Part of a small language model's weights: 9 layers, no biases in attention or MLP.
Each number is 128 + 32 x the weight over its row's rms, rounded and kept within 0 to 255. Layers, rows and columns count from 0. Numbers have three digits each. The size before them is the row's rms in percent of the matrix's.

# v: layer 5 attention value, 128x256, rms 0.0689, rows 72-127, columns 96-127
# o: layer 5 attention output (transposed), 128x256, rms 0.0886, rows 72-127, columns 96-127
# gate: layer 5 MLP gate, 704x256, rms 0.0552, rows 0-82, columns 96-127
# up: layer 5 MLP up, 704x256, rms 0.0554, rows 0-82, columns 96-127
# down: layer 5 MLP down (transposed), 704x256, rms 0.0943, rows 0-81, columns 96-127
v72 099:142158104206146152146137109036139136135171214167087080117107136170077099060093130111123156138116
o72 098:105122106159162141165088162135124067101104140164116153147060057175128147113127129096128098099146
v73 079:148150112101151152218099086092095152121178147156129176147097109184138104168160096166216116139153
o73 083:129134137102073144150031082154155138101109087114133122161114122191149078149163084149169146115148
v74 090:149057113131117092173094102141085177100134125085143106148097189133144139067100106182167169133121
o74 091:158085113113088153150070118158097178174097144116111100168105108117086140113186159135105085089119
v75 112:118136096142146201063103121118156105077101121094130157125141139138095131176159087096125117141173
o75 114:126151095137141097104188099172146132129128088131103103116098153184168149129066127136163109153094
v76 092:135109154094075141106127165167044182128135125146131097148148100134107128124049122103150187111174
o76 089:067131124120112194147111131069063091163065126150092071096173114123130114160125127125171147098075
v77 110:128135125134124152146165204142160140080055160144193123172091175126135071188119069161093093131184
o77 111:062065171119111148122117136153127147170149158147122119141156132127158099157157138129149108133086
v78 115:140191151170126109117140169063117126168099173190091140108084116105106124117132091137120112142173
o78 116:110113161119105095147132159055091084114135124163108142129146165094181187144086113189142084121108
v79 094:189139089168131160164141141127147124115131162153130089107165111076088114064107148112150113141139
o79 093:164142116100149156152114110128150121110163124118093137126157156146105153120136106180133119120150
v80 087:132088096076053118108085111086134086176082142154112173091102154144115133163150165206148112143110
o80 085:151040133133128135153140101135139155096150145096130169128118149104144101130157141167144113136106
v81 091:153160115164162190174109151054121154084102119143148099115104136092121078102152147214111121099060
o81 092:160109111166171153123144155142156160116146173103106106098150131093158149121154145118108157110054
v82 095:149146119129123180122156126173140113104100119093111059198103071184131153116111147142124129155082
o82 095:125095121138133216111153136182158093177142080116103116156159041130187163123198121143114150121122
v83 106:148088102142175158150147084111161185083171156195156179150093130083167153141156087061132133113078
o83 106:144102073107141109173094122072148157115133100161094099172127136097180153174113119132143140117167
v84 119:166159103121102157125152091093124122070099182121182101127092118084128089131081110174119121165144
o84 116:166099123113120136176129140117129095104152136158120101144119211066161138105154106105135113155142
v85 090:114137105102123159166093127130105166154066104100052193126154111170071125126126122217104104118127
o85 091:139125105160079151152154123139117162146096089089077131051125093191110142130119169125146166079117
v86 092:146133116157098118104126074100184134149140096128084122165113179146112106109166110151133095113142
o86 091:177171150126114130120055067146107133130078115152115091224107125136139121170139161163102160137127
v87 090:082152112118107114091103097138178112088114107124054164164063098193116163146121164131087182132114
o87 092:147099112114118198153159103158136119133115029162108148172085091138129157104183184134133158152136
v88 089:143174102196156149112145134121107162126163140101167097113144206133162114121125141120119050119149
o88 088:049119134136144165139115099145178101117117237146156072068125152146142127108128145174146043119156
v89 090:110099099124111191174053060134122103129105089122137127111104148129115197115123156055058087131172
o89 091:187140108144122123115091074104110154121106078113140104160128141140151119096086084155085106174164
v90 108:103136068190099096114148099092032124151077184125133137145164150095078183066208102196139083138135
o90 109:125117120173126173142154112109061155083121212069158060156110058103118172132100131118122104146124
v91 094:135146106131158133167138135091165170092148096201086111128103122120161087169110122142123116076066
o91 090:162103118095132162151201134159145132129185160120112130189105090091131110174133117165136133107123
v92 091:094125123101111176108136188080139117112139149114122126135089145098152085128137112176115174106139
o92 092:113098169108148143108126157109133102135183149119114146127168145137190149117177116118169150094176
v93 091:114084119108080125154098114126173146154138152141145137094142195149154170153164092109100134076143
o93 093:123141116103118082155159024112181144077138140173149116114136180116092106111089143160133074146196
v94 099:214093136152168131121089068143132123151144121146126129106159153070120111083116164063202134115091
o94 102:158149072115076151138089099132161137167088107141106128135050112082099109078149128135106128151127
v95 101:087150110121089167150132122118189107091069112123152129115134106085140136076122159223105112108127
o95 102:112102129176143144143134101082197146150176125111136079170198144120119174096148106121124094121083
v96 095:130087123168152129165142156120146124125136146123119101116108132127121141099114090155154146157127
o96 093:174128125098134149164178155067129073164137099147104155149105142119113162081137098161110180181100
v97 096:139173135145147200073161148197098139145111196136093074149125085085118144167104150124156141151122
o97 097:166178107159159149171167174125119153125179106154109117158064110104156094108124110121076120157140
v98 092:125150132146157149129046139117123149143080130083148081082119122085149178155123124127066151109169
o98 091:134128111156165066176131112141153080135101113144084142092172151120144115140098093115122129157110
v99 100:157107133180141085157180140186127147094114085180115102082135084121150167094202086121171124141122
o99 101:145111193153133137089118071131164152180101144169144101119165144129121122175134111077159116137127
v100 102:117127119074145080134121157143115164099124087179147165147130137093053132170123077138131141139122
o100 099:151063148100103044134154142136105183129116108114073153111134146113133082175103082137181222130087
v101 092:108101149131145121120134114128134110144153158146178100094080133148185141145157098129080110097146
o101 089:077117112121188100160119100104160087105129138117118104114116171111125075145147117105132078093095
v102 107:106119115186105132107104125124133102127126108068132114191102102132144091138086129139150095130163
o102 107:103168185146128162093135168186097154126094138174163133139073075163136104139090128119097067172119
v103 106:140142127164137114125167164140117131042132120087112138200135109164110147095065145136179120119129
o103 106:122124139189124156096116174135131094131076146109138118141085085210090179108092181080089117123091
v104 109:058124136161184087133153162165091175078086129128122163173085112123106164138151049162135162171134
o104 109:052126154102178165164198150140134141127180127120133138101153061059116132179135158104112171145125
v105 090:131108123176120143065158116159198126121139147083132132150107050112075140131123085047120087106129
o105 089:125130168145132107122140102155180095172082059164149080139166151109106134064169151177163134145111
v106 097:129133142137211147133125148115137119193125090103136141132111098150128105096184111156091162158102
o106 102:161093123138130149123160146128156154142165183072123092177098089222149111147105117137128187117115
v107 105:145192129103112046147114146112118104177118146162132105110133151153162163167112143162139180158113
o107 106:153148133063212148064135165158097163153184102213161119168133117074149139114133057151132170080128
v108 097:137101125170155090103088140072121094089106118157171161128095082112082116163162065139113095102181
o108 098:135101145098106087100176156172114127115127150108103198072132165159173116173151144145172113133157
v109 107:129051068151093137136104120134078149070132140099125137108149112111117152173113133171158103137173
o109 108:118121152102092132154064106138149133089100121118124116056154200166137169183177131161117136137114
v110 093:085096161073160098110142182131147109193057132154138110100106142129115148151130192138118153139198
o110 097:096108183172110092092135158130177150150131112122096112093138119119059064125110133108158113121116
v111 109:124163110086097114134156135094121123155161081145146076101172099142112025096150166153166158138075
o111 109:230120096148142168123109181104099080163134154130158099195060105187102108158138107192091121106144
v112 099:155180113140135134158104126100111187125157134125099074133092156094157156092143109121122079101127
o112 102:140144087117119158142100101181124158061106167091135095135133106138096134100111073098078108111136
v113 084:136167106125156153155123148111099168183165096109090104113142138151153162129124126166111141076123
o113 085:109148098128192116191145129130055055131147110140099155117157094088136145103129101150120128115111
v114 087:139142043108090158166143063117190141154126128137131148107066129147133106114161090103111160128071
o114 088:141129102103191109187106099168163117168088081124153096155140086129131094087153117181141131120148
v115 105:106184114123205125160108190151205093108136175139120168099101120140213132139131125124121108118153
o115 104:128134127118063099144149133156233137062190104113117218181125173135101129136148091085093161077157
v116 095:148153110162181104095150086110134139083127168134144152047150131196170087148115104170135082094158
o116 094:179090117122104091075175133093064173046120166091106207121127123130107142169088157159141117117125
v117 096:151129110092112121134124171217167099111098126086141085163179157196063179121112134102174147119103
o117 098:101147167130137134111145124170181113169152129120115092097171085166065126122140130158156135141108
v118 087:161155060149085098094103149111155108142085125122132080146110180138133113094081183080142105139130
o118 087:151104091137117130109085097175204114132131113176191119211089190131100157119110145150108083084165
v119 099:126139176135113128080135145111105079119084147132156153129119171117195148160143095173113141106078
o119 097:115168122110140119127168108140148197105189132136132127129111137038117073202148147102109168151125
v120 107:118125176136151125144080127194091090104135050062132122159124095140128141115154109104088106124157
o120 105:170144132127103064098157130141130099132150157103155152132134069185161127097123121142105124163137
v121 103:130116111090073063041122114105124070131077178136124097143099134159127128110141132066119123060094
o121 104:161132166146157094086094148164163127127111095134127170138122128116094137141142161111133144094130
v122 101:125120101138166104133106104138212126168105147137114135115172111125137100117139150125112139156130
o122 101:104111149091156126136170076102216127206187144112158167133179088116124168180161138133093114164186
v123 090:190135127108086146141061155133115089192153131196100115141132165153130070148065178117138132150162
o123 090:129136104150091178110087137137046125119114104153040162161124120125125133066129072144159112113130
v124 092:102151133126122094157061141101139172118129108122108071081123122120103090110067150147138111130158
o124 089:156128105127119128109121103148068154103130080121138180140084095136081101131103116053118140148093
v125 109:124165106102172087133139122085109122130091103128166126128135179108105151112120135096128222110128
o125 107:092125117162157143183153071116162114141126165190138122103153157092096145094065166093178153124113
v126 094:205130081115118103123131098126142091158169129143192144120154102150132072132156097111109076083198
o126 094:111151122107132123112117121144092129130135102104152110102145147112179162127151124173138074073143
v127 095:150183157189153137100118163113158060108097157138159020132132106101151080105150170171143157127170
o127 097:080150181137125070088182169141150081157135186143115112220144073090121140104180133144093117156169
gate0 102:143163144109122183121076111131072128146159132090072105221141185114105158128127197142116146156090
up0 107:129151143131088098132175120134139123019156137145180060094117088129086149122146099079103072103155
down0 115:144138139095054087125141102144147101095149173136154138118067081175122164182143065076080137052153
gate1 093:158173158122122112165114104175170147159136084089125099160113124103094112137126144133145118149136
up1 101:153098143171167149128119166087115092136164172196123129136172159143148064117100122113149118129092
down1 103:070110105174104083072159121095106114148152152124101134110126157151128163148077093089045169129146
gate2 110:149113115125115112103176077127045139149156075144151107104135177119119152120099148121109165043029
up2 109:034143079147184109149107118096106159121038123071083167110143120147095115074146138180120131081122
down2 110:120191163165148157145143118156149096149091137120100145158135117128078175102125148125143118129170
gate3 102:062139084074121085090139106197069134116162186141063098170114076161179115113179076109105141134110
up3 109:083103150155163049064143114203108098064161166120131128094155063130108129169141097111099127105154
down3 105:148170119167138080127179119152058106114148146130132174124110068121102127150147105140115156091102
gate4 105:167160018105104169130204115101128079126145102109183155134099163155143116116056171113120147141089
up4 105:092118107083135117085220118125102116148142119086141155146208082142131119136120163098113166075126
down4 101:174129149163097112110092106067112090165053124087106138111163057135106139096157155111132204114139
gate5 096:081069134164102150105076117152148140183097131094137137157133132120080143134119174059170096138139
up5 090:112100109181113131185123063137156067115102125114153162146108115159129147105107162090158164140140
down5 095:122221079138075081115135145107124136082124142117082178110084081109090116126137152100133139156159
gate6 113:146037106111149208061059131149103185117084121171081092147093122134094099098091171158112114155085
up6 099:091206111144138094110108119152205134169119095117142176081119098150191089119100174128134143041117
down6 104:113081084133101108144149110122108111122120140149132118126119130109122114145080124129192103167111
gate7 076:178162112166179133159156193239122134114070183124139111154086080158124141142092091073152100111119
up7 085:176153098091147086188163121108134182167122134153134188028108127139105052123143108136114146118118
down7 084:123073142132148132159166136072143085096151118123147157131097080114104113151161141162166145137113
gate8 095:087083099105130066165158140070111141141126191160135133193187169124121156134111153126146087113089
up8 103:105168148098095084099162147111126134193182155131123119112138161161114148091140106116062088109138
down8 108:116082130085110095132117140132169156146143187071086083158135127149184139072138109131124090171091
gate9 101:114143078093104126143050109103216135100116098143158084097152158205071132160066124207117124087126
up9 098:147143119157155152072179141139144125170145122120116147118143116031145191069179080144092083109125
down9 104:161111147093127103132112131118052117123133124133093141138093151108134148073183122164097192177217
gate10 102:098105142111166140120133080203119131123153054117131088140114143140172154121133107131059117091141
up10 101:148137107100138074113193187170182139132113171103090098103114156128134126151141150133143182226098
down10 098:161096135148128165128140135092122139122164120134146099118133121128122096139077132157106142131097
gate11 097:116139155168113117115128125120139133156140142181110104113147137134136135203094064104165071117034
up11 099:157150124116141154157091129117140099139126122085122092094128139132089153098142188071106115117148
down11 097:104075125167085137181148143068171132159116123123113184168170093112121130139108122087160143093114
gate12 100:103109133160158143094147108150122093128188135128107217176188083061132160132086128109108085120176
up12 106:159143152152116119161147103111165159136094132138161063084110208152167134138188150148201107178111
down12 100:142141107111167100101144103145099180139134162172124126181114084138131114137154167123148115146056
gate13 099:110079121117093104063086126172138152131166138118083207076111131118143139130153156110115139130123
up13 097:109083067178132126133126131118112133105156185132159153103091126105161162103102159185042128141159
down13 100:150108102166109121149177081070162129140122120151145182090121095119120195106146134215037101091110
gate14 103:123128111140123154156174130167142098050136132101175132115134111071108107153141135148108170178099
up14 097:117126140139140115154116153132170123136074171146158153113101199103061082106045166067107165097134
down14 101:141160060126126120159123117122115165099107113156140105139175141151045157142101153133137149113175
gate15 109:107123116134113127164138170171104127133099092080122165113102141058130127120124108132055075117125
up15 109:126116166180119121131097138133139142178152067120169142144141099119115145127127117143165083141097
down15 111:081159117123145115157084143126137079143103090108163160129178123165169167138144180113097148141192
gate16 085:174139164174114099143128169196150093129125121121100170154097138149155126181081124176130179126140
up16 095:095129086234098141172108094124207113106177140075146160163177127106115148116095110109077125079169
down16 100:084125129158083140203116162135165079187113143105119107149145132185108199094077073117148110116096
gate17 073:131151122162173117161135162038087139157091186097110162099145140124135147124138094129165126135104
up17 071:141159123088094136072124081169091149189100147110145093147165097125083189127122147118166127138105
down17 090:147139086146149089111164133106151114213122121085140089109177124128138169149093130076078179152102
gate18 091:182095210167149111111114069112143113134135154172168102152127117146095093122082163138125136145062
up18 092:130087167137182099122164108120138090118190141108171118204106064135070132127152161124144158137109
down18 084:186158236128122119163162170134144137133062139147164135111119105167083083116119140134138176187163
gate19 095:118066132190092107160135142118107177095152125094121119123129069153113124105136129113099196112149
up19 095:192138146150193134111192057112090159145151133137108081147147110097113135175131164171141109148119
down19 098:128117130147087146109116178120099109072116155221094124080150109138165104111111081175143105109157
gate20 099:124117140133130163140106131107145161080095181134145158157152124143100137167132160139066114166083
up20 098:142049157121162151147133136134068085148132075101120091071134110115091138132090111158162108098123
down20 096:062136115078184097083133133103129143117116185091140101093132085152159132147151155108093141087089
gate21 079:083180119123118190131095130177177113146151189105177126160062118103115143176102094101134114142165
up21 094:140136118223138168115154142125148137063121148088135126151119143097138160128115120060147127176146
down21 090:130152135103120128126187165147114089124148144109111154150120106138107132155138135196165137102104
gate22 109:216082138110108114111115217149085133175093165135105162116147159110078101138129151151162106161178
up22 102:115132114140107108136126079103162121134084139153123116143160112099103130129117197086212146123192
down22 097:177106094173099117152144067108186075128125125120131121127094150121079161120166149117123131125155
gate23 110:142135123141156166150143175129093110209201131202048125127081137114146102135127114118126141201128
up23 099:117133140171081154200125180076088179056111116149165150147130116142084138129117071123083112142132
down23 101:117189102129136091118117105134075127187195161122111100149132081141185077192127108177116135139102
gate24 112:139130120171075138111096053088165151125235122145138145111102075163140143153092140085140120114138
up24 101:158151140127112160142129163177147120168100164081109135088089134095124083154132112127155147156106
down24 104:067134149131084145117079046144206156136179154161112111110138121183102096118104143094139135103188
gate25 101:098145122133184090134181195103077130098126163135137162116130122124125102148091123157150192115135
up25 108:120184082117106122149116145097144086150138159139103121144156120191116106093139133134128181083180
down25 101:133157093113132113081113217160139090141161129159143211093112142165099112105118171151150098094162
gate26 091:120051087094075098077164169116153121116149100070131173118169146164166174144077144099162107101064
up26 095:121111094141145166144130154086093071106133134123129123180144074112134191143112166106149122142101
down26 088:157165094113143118121088156112201160211132104133127152064098137126128073087128120164166094106113
gate27 109:155125130148131126136138098139163088098156150114134118152126119113073124107155123098044171044078
up27 101:097105083164149135148109113142143124114156068137100150167156153097144100166144139120101117104083
down27 107:094122144117152198123203061102150174117144195115089154121133104236089131151101119148112140155121
gate28 110:145134074096125137100112157163093122120158143180181175150122125123125177190110105174112134144142
up28 108:150100155119079127173135160104137121100097070124159133179161184139131122113180109130061180098134
down28 114:135104126111139098140123157132093142102143159145162145172174158143167096110151151099095119150124
gate29 079:077175171076238039152157158075195117133133132164176133136157129097121101176123164141152169159161
up29 091:146135152131194102098071107077127119129082101119143124128116139131102099139126140132120168183100
down29 070:149102094130161130153184125110088155141026096123051151111111096141123173141071144103122169102147
gate30 109:092129141125176118135166092114077133179105133086139147099152184158143114137112165166124134115103
up30 108:098174119138146152114147174133083183153085079106069100102174131107121117161106139106142139061081
down30 110:122089115156140047109181175127092114091116092108099084139089097137175170107102130108076167118146
gate31 079:120176073104105133187147194148157097087133146106080104104091107144150127087109122132128189168157
up31 085:138129096116132152155043153173152115137132144138088193118145136161114107145059103086130165137127
down31 077:147110134118148139167144162143140086116080146160117131117113162136089144161128126145130094148125
gate32 094:144124137107157157094206168150162128167079163188128061122176102156175146127150106155145145117071
up32 094:144174139078149115079131142166104188087116130144120097094164083162145145166126078100097156107078
down32 095:136152147138113096200123136166128135117104161142123169084128151177110110161116118106133153115168
gate33 097:138145106142141072170199182138173109124107121166131115091129100199140082122064181134084170135111
up33 104:155131090145113108166180114130203147088176112083177141150111080155130110109094147110130146149153
down33 124:104089102131124081127183132149127113115159140150135097103173126161091173160088201118112180122132
gate34 109:112114164130162113122150085174112117149100157060194190172089120073141092131147097128156161103073
up34 111:156123077153143089082151135155076164139152117197164106129080099124185111155069195122083093210152
down34 110:116130119155088179128116144093114133150216081158123105083131106169157108123062084147145134129108
gate35 106:114160155145134153092126094125137065139146174113145100151138177097116100170037111109162124064133
up35 103:144080136122176084127154168098121144085094125105147074140115124102139172134077112100077163101110
down35 105:155090137167140155143099156111113184118126080102086128121126109102200205104187121168128135172107
gate36 092:118115093137137047090186150060126115177154107158079104123150102117151172115088162161154147123096
up36 100:138096044130137090104186156108153132156137121177124186160097089146147113161087205103102167134119
down36 095:103105117123173128187188158102099069154119101080061176095137128169083127174091171139097148104073
gate37 112:137103177148163168120097085073127122061156139104070189149126140092123137124134114123134150161081
up37 108:172166087120157129147092164123080126066092162146158133140137109118124154133105144147050160129138
down37 103:118110071166088167109152134109114170177115159163143152168098170072135114098183123124115159096117
gate38 101:121168105152134090152134176155100174122121099097151156124100164133163159125115095147115104097153
up38 102:098140172130097168098102118163127071154124132151120082104130156158111118098125152139065085059084
down38 098:219159157114105085135155157077177147147095100064085095091135116079104117101112154093135104102179
gate39 087:077094130102079087114122148103099083179131119107143133148173128072196188117132153122144100126070
up39 096:134109158144089125167111143147136099146179118113111174119144133139170122092145088150209155127117
down39 086:192066161119181168151093152138095129139135135131158113163115178131104111154116165103093157128184
gate40 107:154135138121074107140088130104093129115158086174162139105106125142143139094114107145174135090114
up40 107:142106109091103113123093162079110175162177106108195084131140129119131145127212130055114124107158
down40 104:157142124146072071153148129127097114113158132107088156158164140122173156141157149137078154042109
gate41 106:133131067124152161122134144128111130090174108119168134129087137131113080109062117107113157103114
up41 097:146141139129130161144078154138087123105097078138122151161121166079139164144142076117171092103115
down41 101:129108128106077100173121110184166069095127105057090112109122091160146174150187166198108156177176
gate42 110:149142094082153171150113106139124121178137156115179116165108156105116172112084144103128168100130
up42 099:169173160142114134129113154137148109143136170130150143125086118117155044171179148132061162046126
down42 102:119099105077119117139076108109094153129118095167110163148112088160122183122134146139182071150105
gate43 109:119183067190109137159118141129209150116158126173110110085203092147143101142112065101083118116079
up43 106:106190142154141179072110116125129104144133120175109092129160130162185130159119123115145097144108
down43 113:210092147128159117081122134149135135163141131139081063127126127152136115197143067142176125151152
gate44 079:111105125098082089173123129108157127193121146118108135095178114181151114113145159108139159177103
up44 092:110132163203107129079122137183054165082140118101116121141073166154092108156135090097153112135096
down44 077:090095114138144220126138132059160167148098122107099141132143145109108119184143113026113098159141
gate45 101:156122122131147148087165123182096106134090168141088169173121162153182150135010155096089120116088
up45 105:192129146121162103106126164106136104105159160099158118097172161098154130134176156157096174091139
down45 104:072190133080118138161108054134153119118085156153162111092134090151085132130106087174153119157149
gate46 093:114083117159151130092180104166065169180153159162128143152161170146191164130148129139085128157108
up46 100:140081142086157120131129139120084139111128130170132175141126209110133105152112097106090150147096
down46 100:107110134090135164182105124135114199085109161143049174125186112123086136143137143166155171163105
gate47 074:177170142151148175084139110152141118181199138116145132110139084054177159095109142033147084135110
up47 092:080123103066166082143109146119090147081055112127179146162131112178093140111091123172108139128135
down47 081:093149165059163172110158135115162154138140135068156133159122141139148110136146106073139054164169
gate48 114:106111142106110180093139123107169135151111176171149145169141129119127127088145174118171132098128
up48 101:176159132115098122070161096101113059166117147135115147145132114150111160120128146183122106139154
down48 109:098152107169062168138149049101097139138109089177165197140127167117073115073143137152166114155131
gate49 095:167136145106128117201142128142061057118111102103169139147134167161118100150142173103142118123061
up49 100:173142114087148093163146120089084134138168112069218108154102162148120117115150132119052110145107
down49 094:174181068087056074199137143095086080166125162098162118095159172186130104134172162100153096149117
gate50 124:146101155215142126142129052127122106193099128175110112083139133101096140075092169152070107174151
up50 115:158172095177188122143078074158144075140129148112129142114197091189158127055114176117173126108148
down50 123:113087152145082061130156080095114114133114154158108132133173127157111107169168184107084085123097
gate51 096:161125162099092156129175142096172122111107130114181106151105088209128091127128115089176112169127
up51 102:108091096095132120089153107100098120115077162185081122166170172113099103132154123186139166126105
down51 095:080123134123087114144095115192158153105036136082151080142179118111149169089215106168079142128137
gate52 099:194169088106102115143133144115121084144143172130136136124134097098187120099087119136119143105143
up52 096:148161139085123103063106188071105167163097139133084112096159112173115116107047123085104127105092
down52 101:092094158104044113119090154155106107185085106096148069121124099091102168146143140211101171061166
gate53 083:145159099117103120123118140175143109196156182147123125182124180131118085132143136140153084119106
up53 092:126108090127155156146124101162125129150138158153137171143107084113113119129073122161115117093141
down53 075:098154134137104181182131174096106170169122181125072166150129155179142113087127128093096173146118
gate54 096:091121101129111126147093167127153109145111114140087061104169115175119137117127118075078185147152
up54 091:151112123088110087097119130121152139139110144155179152163108083120172166166124191154120082179075
down54 093:139192147099164078100130154174164118043135163132102119130105099128170180131140146171122138153114
gate55 104:154161122141054065125147085090066173159137176136136128136119099230144108109060101116122137127133
up55 106:196143143105142080118131111166128047125165138165169143142160120113137153112122131176128084115181
down55 108:142159098147139105124160178163108154108136124138138095192158099103129143123106138128098135146123
gate56 104:122169106126149055092142084104147116080138122142163185110068167158147127163083086172056139135134
up56 109:089145147113139178133142111150060117088086094153139137211179109100163125094138100126185159101139
down56 107:172153154095125132152158136154134141183093174133145126166089131100095102178133153144202144097117
gate57 130:155134122135142107163186178178130127113102151104080090138110112120099168136159052109063097122119
up57 118:194155154148136162126127157106164134095080142151196096118147147118143083142133176151118121105155
down57 109:100106140185143093129152110159096163148200092118170152207121180167139133088156119148091081177152
gate58 090:120120143084154118132143146114155154163154138135127133087134091123116153194096083066063141111156
up58 090:103172096074130104213140093106160094147141106155080139179158153180132116077118146142138140156033
down58 097:123181092113136109134128058096138096111119121143124132158141103103081107142135143120085136157096
gate59 112:120143149092116141087080099152183129124119135113162104122164150108085121127130165143085169130108
up59 111:119136123073148158083122106160128153126095047125160118146138092108078117141177153144161192136050
down59 115:095189116127095115062110133063070113114129149154094124166102067156070091126101094098131132107113
gate60 107:118155104102072122099120098099171208143137134144202173133102188111116107108144126177146141081089
up60 116:146164204143097134172141131092105099179148159121143149136097087174141070140114089167082089099133
down60 108:085099079134082073110168149207084146147100118056113132120062071111132114125173163139157086162142
gate61 078:161112150074087134161150167147092137111126057076160147130140098128142096178079166114124080115111
up61 087:141086086117080182092031127205160084119145102102150118109173154122123114107138127148138089164188
down61 082:122148126151062110186143166204129101109129138152098112141118120149096130086080122219064140068151
gate62 099:110104110118127100126133101128126166154162141128118120148067074064150135187132087188142129100151
up62 099:105125129197108095092119103113102184159072158150091149172067138128117151142156136155098123117137
down62 099:116100172165116144168085111135122153136129093133124154135128161096082092210157134147090139167098
gate63 094:172061105181123129165174101097099175160156088121091146112141158119140107154100135148161136129149
up63 105:072093132139192109127147120083083121124094128132122103099101098089169169150037109111105066160069
down63 104:050135102126145151077081104120097173123078195200148161125108147143104158132114139080175143161095
gate64 113:186162083168119139139152144145165165135118163115145140081104104130124171185098114122114122151142
up64 103:122136173112139132152049136159154128132064168116115102033181114103092095137133100130143126159122
down64 104:115117097120144175123043088111122135127149156162116100122093100120109140121149152161142124105148
gate65 103:114137119159063187136176075112154178174120128131117110098110161132144131143117189148167161047205
up65 109:148117135118139076143120082091147169131095098109166040145131094179150118156064125104143099166190
down65 105:147118159143154174076141102128079084100121095056164142154114130117157129144069066133146171079165
gate66 090:086092109117111122158156070114143114121134202191095179173087145179124151146152072131143156113137
up66 096:093168171139137131126160107052147100104094138077172182106132128097168167136121144113131084107178
down66 091:123178177098117164097032139148195185113092129117108119094089159086097144110149096092088108129099
gate67 101:127189129138162083147138130124180086115143129111106103080107124156107143174104122131109128098142
up67 106:102161069099090121063106173145144119081104131134110114114090090188111149176151106103201102081144
down67 108:130110174074116069104129096125143067098166148127179124128106116126134121156157117120081149150136
gate68 115:127186075122103147110174118142130164137137130060134121125118117068098118116135105112172127218162
up68 105:139133103178093098168176165077129183135075119132126122130128093155128210117155130100117117126061
down68 106:121153114097202119116131110201119099116156089073169115178135128071123100126158155160123163145129
gate69 093:150156120098088084072138174077072125136172095137168118179078107171116100160136107088099128117144
up69 098:122122141178154158126128132175154165125092118150133142133135084093093145086141151152119111192140
down69 096:155139152116174130135108099137084141107162142111141129104139179086124115103133144121082178113168
gate70 101:176112186168126171144157077093070172150175132104115158140126099124118130115121046130111137164115
up70 100:168096113115126141137163142155133129136142115106170046121105174119149056162067122088156050162184
down70 103:161173105102139082097096136132139123094168139084138174092159190124135112128107136107105152175149
gate71 108:118101174054079162128151066117096099090119089140161149163117102162235113109087115128172117134067
up71 102:169101204129107123074124113142185091159116143097129142162121124066137118125136122170104147136186
down71 105:185088141088128058119147149109084051164107138055169154104151097121177132139095138053153119130125
gate72 102:147107177123133121140128130108133138144115147138132087135076097144197151167088138065115151142160
up72 102:152063142159142144140123153126155143063129138125133125148113175114191105131093088049150181186122
down72 103:157103092148142121108188159158156082147123115112117132110147123128148138080052119163146096102106
gate73 093:195112121181119190142119081138109162163120142113116110119118131104137103108117165145173178083104
up73 095:130101079182154118130159048104168183130178130149173191159127136103093122116091172139091085104132
down73 096:069110077135107109174102159110122105117135125188105216070104153152078137159136141126081117152147
gate74 117:124068135138156119120172132076132116060138063101148094147128073151152145156145176171146117059145
up74 102:111148159091076118139122108120125040096170144138081133127169139156159145171150081099136109106104
down74 113:194058127198134164148191130136162154142172106112139112114135180109182129153136115117106106089138
gate75 092:127130140100174137093147124095083167166147166140113141164095154132160112072179128171104097096103
up75 093:130108133097159080130124108105121132169111149150091111168077135048111179077126149111103127147105
down75 092:082148144161153136142104119133057152140107196089096127150143153123121130142149097101114106075156
gate76 078:123097103164071141039104165141096099129131131117131090159168175121152161120083176103119108129148
up76 093:146093105162083097107142138152139129139118225133117055130166129122112122102058182095132092188189
down76 082:128171097116122104157156127126122089083104114132071062111133154172105148113080159166129218120099
gate77 092:153132142120097186140154156165102116166091109174119122109147088119074080101050185118120145106126
up77 098:064134115098170104145109101131165135086154143122171159086121191134193185116212130057176131137106
down77 094:091129154160152056087115149130144124124139116140147148089128161066132165143149167117130115185117
gate78 112:149163134099138182098083108181181151174173172126147135150088145109027144115080158124161128106106
up78 103:088135116096123088124070123124119160110109133144145125237160088114081170150151199084128105137096
down78 108:125151112112071152177095089159134112077128125172091136135181118078146099174106116159124123118137
gate79 085:070169156152095064116139155155076115090118138141128089126115163134127140185104117106122080141183
up79 085:141124169188181061115112126087091159132141101152117112143121153093128148114071154100147160103138
down79 092:201126158151107135196152175093145145118130189135114135080152095148139117096120135118180140137108
gate80 084:128154126102126134119138114118126158088093074169134118109144103123141154070148105122163102175120
up80 099:099128122136099119155129159104110140113200157096139109078130134122168114138119152132133142122143
down80 086:130101145138117157100147194166119127115140145146164178167118175125154116127112099105134119126208
gate81 089:127173093048125146131069102165131141117146162104111142088132152154104170089166139105144159166147
up81 094:136111144199150072078185129116177144110088085119177127159181127101108086115085067137113119111155
down81 086:115140126181166153157146109106098091157114175101149113148045161043140083131175123128092133121175
gate82 102:105145095205179134156160074165093104094146136121172119104178139091143131115116161105117168087143
up82 102:154158115112126092101164135088145183176089103100113076103107158166069082109140106117119114147132